python train.py --num_attention_heads=8 --head_dim=64 --intermediate_size=2048 --positions="learned" --parallel_block=false --init_std_up=0.019 --optimizer="muon_variant" --batch_tokens=131072
Each number is 200 + 30 x the weight over its row's rms, rounded and kept within 0 to 999. Layers, rows and columns count from 0. The size before them is the row's rms in percent of the matrix's.

# layer 5 MLP up, 2048x512, rms 0.108, rows 3-28, columns 64-127
099,246,200,152,204,259,224,187,223,187,174,198,159,178,165,209,158,262,167,164,221,144,209,207,242,220,234,208,189,169,192,130,137,184,184,193,175,228,224,201,178,219,182,148,202,197,163,184,204,218,191,174,172,173,184,239,176,151,244,223,154,235,190,253,195
096,178,215,220,193,219,201,178,190,168,175,192,220,176,212,194,190,236,255,202,215,185,221,162,254,177,226,126,214,187,234,238,168,229,172,198,221,188,185,208,242,145,206,240,181,233,171,225,168,147,252,204,125,207,158,211,203,174,198,206,191,142,178,211,133
095,167,183,172,213,151,183,216,198,241,158,203,177,171,219,209,226,261,186,136,225,190,231,165,239,179,183,269,226,185,199,254,204,174,230,204,231,181,189,169,233,166,156,178,212,224,144,171,199,182,214,258,188,157,187,218,190,165,215,196,191,185,181,94,223
105,242,168,173,195,160,141,193,226,179,206,136,188,220,194,173,182,206,205,191,200,253,189,179,206,182,239,195,189,215,180,174,251,138,259,234,245,163,243,217,229,215,196,210,206,192,248,196,193,162,171,224,232,206,185,203,219,188,184,210,184,245,191,191,180
088,201,167,205,187,167,171,216,164,221,156,219,229,180,205,175,233,146,198,242,162,275,192,195,156,186,152,197,183,187,210,164,179,121,199,155,221,224,172,222,203,184,242,178,175,140,193,235,175,203,191,229,258,218,210,206,185,262,169,226,183,127,172,217,164
111,182,173,261,171,165,120,235,239,194,142,220,215,198,190,214,224,203,184,178,165,191,192,154,220,172,210,230,215,228,236,197,208,178,227,198,228,164,254,211,184,179,285,195,238,179,252,203,186,161,192,237,173,198,221,236,181,192,219,179,165,185,202,193,217
086,185,187,202,133,216,175,171,224,218,205,179,261,145,147,213,225,203,209,240,193,191,218,166,139,227,177,199,256,199,301,164,217,246,222,204,196,164,181,222,215,185,207,184,190,207,144,189,243,214,212,138,193,197,176,192,209,215,232,248,172,195,220,214,171
091,134,258,187,146,196,185,155,198,194,267,183,212,187,216,237,218,260,186,196,209,121,177,191,213,233,218,255,176,212,193,169,166,205,260,208,203,190,154,235,200,227,195,190,172,151,206,257,205,164,207,203,252,151,173,215,188,218,180,146,204,229,241,243,225
107,162,235,196,175,216,257,207,178,211,235,244,190,217,233,184,171,124,152,149,202,214,236,191,163,236,160,214,221,248,244,217,184,167,215,196,248,176,223,132,217,200,215,170,226,222,180,157,213,172,192,175,210,231,194,196,126,244,207,250,187,147,215,238,235
104,193,195,183,186,160,216,219,200,217,189,224,273,225,194,149,208,196,211,189,231,212,220,189,128,161,201,177,168,200,239,201,177,198,203,240,175,188,241,190,154,216,182,198,198,136,175,188,197,177,174,164,192,167,177,170,259,220,216,208,224,202,228,226,206
097,206,264,197,201,221,114,100,215,219,238,176,151,187,213,192,167,213,168,218,227,241,142,203,146,142,192,230,182,229,199,238,258,169,203,160,212,259,184,222,194,187,216,252,246,173,155,188,164,240,174,197,186,189,170,116,259,202,196,201,245,187,224,184,196
104,201,210,218,158,209,195,203,193,257,210,208,183,196,219,149,200,176,208,198,222,217,168,210,193,206,140,153,193,235,202,158,182,212,220,216,218,206,220,175,187,191,139,211,220,175,193,177,198,207,219,254,237,211,208,200,192,203,190,183,210,200,211,144,182
094,196,211,211,177,146,202,250,199,249,202,214,218,177,238,149,198,201,198,220,223,195,212,214,202,196,175,245,226,214,181,157,201,211,181,215,184,204,226,238,194,219,214,168,214,238,225,221,196,193,209,214,202,185,157,172,187,187,209,239,216,163,137,183,203
101,228,190,225,261,205,240,174,208,183,168,206,213,182,211,216,185,223,194,236,181,183,238,251,228,201,185,210,133,186,229,199,133,178,226,240,203,196,217,252,202,222,229,247,214,214,177,158,178,214,221,169,227,180,184,216,194,174,174,183,224,209,184,202,168
095,197,186,167,214,188,197,255,211,188,161,168,234,212,192,194,215,240,187,155,182,247,189,170,202,188,154,191,197,192,179,218,198,260,229,193,181,215,227,127,176,207,184,283,194,210,191,198,167,177,208,210,194,239,163,209,181,187,186,198,163,202,258,183,218
106,214,189,201,167,266,231,150,215,195,211,175,187,130,164,180,153,213,275,189,168,187,217,250,250,179,199,217,231,191,185,193,218,176,214,247,195,257,152,182,190,209,210,216,258,203,158,203,198,222,158,167,225,221,205,215,183,193,195,182,212,225,170,262,195
107,225,206,188,204,168,202,224,162,187,199,232,213,244,205,264,153,192,165,240,169,160,182,173,195,213,184,248,234,213,191,236,222,186,212,191,172,193,240,253,201,225,178,204,154,165,193,185,233,243,227,196,211,206,169,186,194,203,247,219,173,206,191,186,236
091,219,206,199,210,202,188,267,198,183,223,162,191,215,206,208,261,176,199,189,152,176,191,198,215,199,203,160,230,206,234,184,209,171,182,193,186,220,183,196,185,222,186,224,219,231,214,207,225,181,258,189,232,204,183,186,178,208,144,169,207,222,216,188,241
092,186,166,210,217,238,220,244,246,180,190,224,187,257,182,220,181,235,209,194,156,212,205,255,186,206,257,193,228,267,216,238,201,192,180,180,231,194,180,210,160,201,183,189,129,232,233,184,171,224,163,200,204,250,242,205,196,178,170,217,231,208,191,225,207
108,228,204,202,192,158,203,215,239,238,229,196,185,232,236,161,182,245,191,261,212,182,201,142,172,190,207,206,202,233,217,249,203,216,183,228,239,228,193,230,291,166,195,229,165,210,177,206,236,162,190,171,210,162,275,229,214,214,205,175,199,199,215,220,181
114,226,189,156,206,192,220,208,232,167,195,183,159,221,229,197,167,200,177,134,216,250,196,237,177,151,216,199,266,208,193,169,218,195,237,248,211,195,236,227,204,216,232,216,187,213,144,185,205,208,196,180,197,195,220,219,240,160,243,226,249,179,180,198,178
082,212,197,197,214,234,237,191,197,219,152,214,211,235,207,247,185,215,186,168,208,190,203,223,208,216,184,209,150,190,228,162,190,227,198,217,261,177,180,216,195,217,169,256,194,182,163,221,238,229,192,197,170,241,164,216,226,169,165,189,188,119,224,235,268
097,220,200,207,245,204,296,159,216,183,204,205,220,188,176,216,169,192,231,228,172,225,217,177,196,189,204,224,230,246,201,243,234,213,200,227,223,202,242,211,203,205,183,139,204,177,232,175,204,195,196,154,217,189,141,229,171,169,207,172,246,191,167,192,161
112,177,204,193,178,172,165,147,151,177,169,205,194,248,241,180,206,220,175,167,197,171,192,180,169,177,182,215,210,208,190,207,222,189,190,142,178,232,233,190,182,217,167,182,157,257,172,177,189,196,237,109,170,217,198,204,182,203,140,164,161,204,150,189,190
106,272,227,216,207,213,166,220,181,173,161,211,222,207,238,209,232,209,226,170,190,192,179,223,263,180,170,212,166,192,195,157,201,221,221,166,161,230,274,212,180,251,165,200,201,227,211,152,129,232,253,180,212,213,159,227,229,221,191,206,220,178,198,154,240
100,220,171,201,192,261,199,208,246,186,248,186,177,184,180,206,130,161,203,203,274,247,208,226,227,219,196,181,187,238,173,205,213,204,179,170,238,239,200,217,197,146,187,265,243,203,203,208,224,197,199,188,179,189,188,238,171,214,210,214,167,206,194,157,182
# layer 5 MLP down (transposed), 2048x512, rms 0.056, rows 3-27, columns 64-127
096,202,216,224,171,170,188,162,227,277,183,252,204,236,181,245,178,173,182,218,177,263,170,201,159,237,173,192,198,169,198,163,183,177,209,236,143,244,163,251,160,224,240,179,255,157,222,185,187,169,296,222,222,186,192,223,240,180,145,195,204,202,193,223,231
098,191,184,211,245,178,266,176,223,203,203,148,218,198,232,227,152,153,178,215,199,187,215,241,209,246,250,186,184,192,224,205,213,92,208,219,215,215,159,170,177,206,230,215,175,220,217,212,244,267,174,201,175,207,242,205,206,175,170,202,195,219,228,186,254
093,164,196,200,200,174,239,194,208,211,221,219,156,204,178,241,220,240,212,211,192,274,191,230,220,211,228,191,204,209,181,167,221,200,154,175,199,254,168,220,208,215,210,231,231,226,188,151,178,228,216,183,196,202,152,227,160,199,177,223,177,230,178,199,207
104,180,234,239,113,190,226,133,169,138,208,186,184,169,225,253,189,206,187,216,205,210,161,186,233,253,223,194,144,186,195,222,175,199,219,154,208,198,201,219,159,213,158,163,266,167,144,170,220,163,192,206,222,230,199,207,218,224,264,187,179,243,223,197,141
078,173,206,187,195,227,249,166,154,239,243,200,142,216,160,215,176,160,162,206,195,204,244,215,264,217,213,234,178,166,153,211,227,185,184,212,188,226,194,193,290,231,226,175,194,194,198,178,172,230,221,165,173,184,173,226,155,238,244,197,189,197,178,156,246
118,187,176,190,205,230,199,182,188,155,203,199,206,178,182,164,188,134,239,179,163,198,197,213,254,218,259,196,168,215,159,144,160,172,189,193,236,223,213,248,130,195,201,184,110,203,199,203,207,225,181,198,198,164,182,208,168,179,248,186,185,190,178,243,177
094,201,255,242,246,173,229,211,209,187,139,170,234,195,195,182,243,216,210,216,200,187,202,212,187,185,237,192,203,166,145,185,207,232,194,232,177,258,184,235,164,219,191,206,198,197,225,177,167,190,228,233,245,208,229,205,211,163,193,215,247,182,244,233,180
086,203,194,165,192,226,142,215,178,236,233,232,166,265,209,134,193,199,190,152,212,213,172,174,228,214,177,193,186,141,206,284,159,214,189,149,251,218,188,143,227,179,189,179,204,199,197,209,193,235,222,207,206,204,249,190,198,185,186,197,223,185,182,218,197
115,195,221,222,175,193,224,215,213,207,180,215,212,224,137,177,228,187,179,225,194,144,242,229,209,250,240,187,216,133,198,177,205,138,235,174,177,247,258,144,175,194,216,162,231,195,161,186,213,136,182,196,244,229,152,222,199,158,164,219,244,171,220,214,229
105,168,168,246,200,182,217,236,137,143,214,219,230,169,207,180,181,172,189,207,183,230,254,246,216,232,214,192,190,204,256,226,175,200,243,215,216,226,161,199,152,209,274,217,198,196,234,187,208,195,186,179,217,174,165,185,178,231,193,190,238,190,237,239,156
094,233,229,186,198,244,194,256,212,185,221,209,196,256,120,196,211,111,184,167,216,248,190,162,170,180,221,211,215,165,185,158,205,211,173,162,205,171,226,223,227,247,226,156,195,199,168,210,167,238,161,160,204,200,184,215,190,196,180,214,203,223,165,179,230
099,229,193,224,222,150,176,175,202,193,164,170,159,159,186,227,193,216,230,215,172,202,176,152,212,197,206,203,205,173,179,187,203,178,189,194,192,262,262,190,263,234,174,193,169,228,199,159,243,173,225,201,173,198,211,287,182,220,215,251,173,246,191,187,213
096,165,196,209,229,187,208,144,225,198,203,171,226,151,186,199,257,163,215,178,163,220,149,205,172,163,202,217,192,222,249,214,166,169,209,143,241,237,217,210,179,231,203,166,166,235,210,178,184,197,156,190,207,219,222,146,191,169,187,161,206,166,181,180,211
105,122,204,187,233,259,242,202,176,219,217,223,191,255,216,249,210,190,227,240,172,215,174,206,183,210,196,184,207,215,170,247,212,194,192,186,227,178,196,190,188,171,231,160,167,199,208,213,163,190,140,227,241,241,221,171,155,208,171,174,176,233,198,148,237
095,251,189,196,221,187,200,195,231,182,181,286,177,204,244,199,209,176,166,212,194,211,192,178,199,268,236,235,154,215,169,174,251,145,180,216,160,195,177,188,159,239,252,152,163,161,194,241,154,208,228,206,189,212,246,201,216,178,188,226,220,231,163,242,195
108,186,174,228,226,204,202,181,242,188,145,208,179,114,201,199,154,193,262,180,211,176,212,275,183,190,203,229,196,178,249,191,187,205,188,227,192,214,167,179,124,193,158,220,204,229,154,204,182,254,139,203,182,214,179,212,165,187,233,189,213,236,201,216,186
102,172,180,194,155,169,220,184,211,177,211,210,172,214,169,184,169,193,220,277,271,182,223,228,183,167,177,199,190,174,174,198,189,201,176,195,205,229,216,234,226,182,173,234,157,208,224,219,186,159,186,174,161,178,156,192,191,202,188,206,262,202,235,190,142
090,252,173,183,208,183,190,203,216,244,192,184,177,179,196,257,194,207,171,210,207,208,248,183,181,212,190,164,241,199,166,245,220,210,257,219,200,231,246,153,211,211,198,225,213,199,137,155,260,183,231,219,135,195,209,142,185,234,247,236,172,143,234,207,199
086,171,194,229,224,154,183,201,198,220,239,223,147,178,194,187,192,144,164,267,208,188,263,231,197,188,213,231,182,218,156,240,175,169,167,216,177,189,219,222,253,200,190,217,197,185,146,200,198,187,210,174,243,221,188,162,199,240,206,137,168,183,149,214,194
110,198,180,227,226,239,248,140,219,219,162,213,191,198,210,178,148,254,175,192,234,204,218,201,216,187,189,187,167,225,163,248,148,202,167,136,161,167,173,150,146,182,195,182,156,212,274,213,171,176,118,209,205,184,200,205,209,175,203,198,164,220,212,174,166
110,230,182,205,275,200,227,200,145,206,195,251,139,206,136,165,190,202,163,226,226,221,230,159,132,149,149,204,194,164,176,196,210,244,167,275,169,220,201,192,203,155,226,172,198,214,191,175,174,222,218,232,153,223,205,182,224,196,245,202,185,180,167,194,184
079,178,207,240,178,169,255,220,179,196,227,233,185,210,263,175,184,191,139,224,171,229,205,202,216,246,214,224,210,245,134,151,229,192,176,149,138,207,229,193,135,211,191,215,212,165,208,182,167,233,219,171,227,199,195,209,200,252,230,199,187,236,235,213,242
095,245,203,183,251,190,188,204,185,219,182,176,232,173,246,188,252,214,193,218,178,171,211,189,157,179,193,125,179,201,180,194,186,244,196,196,226,199,224,245,280,215,209,171,209,184,171,234,181,166,283,212,145,218,140,195,213,222,156,153,207,210,158,238,208
126,199,244,202,228,167,207,156,200,154,234,205,152,195,189,220,179,191,185,208,124,213,186,197,208,239,164,209,200,224,185,200,204,190,192,210,196,200,201,195,145,154,229,205,231,124,225,165,239,167,212,188,177,243,236,166,241,210,171,277,200,240,201,142,184
108,193,226,183,196,202,171,183,193,225,200,115,190,200,201,184,218,220,185,250,190,236,210,210,171,193,244,181,214,216,226,191,184,201,226,248,198,211,185,171,214,172,218,212,201,236,195,241,165,213,196,198,196,183,187,244,151,186,192,157,169,195,212,197,170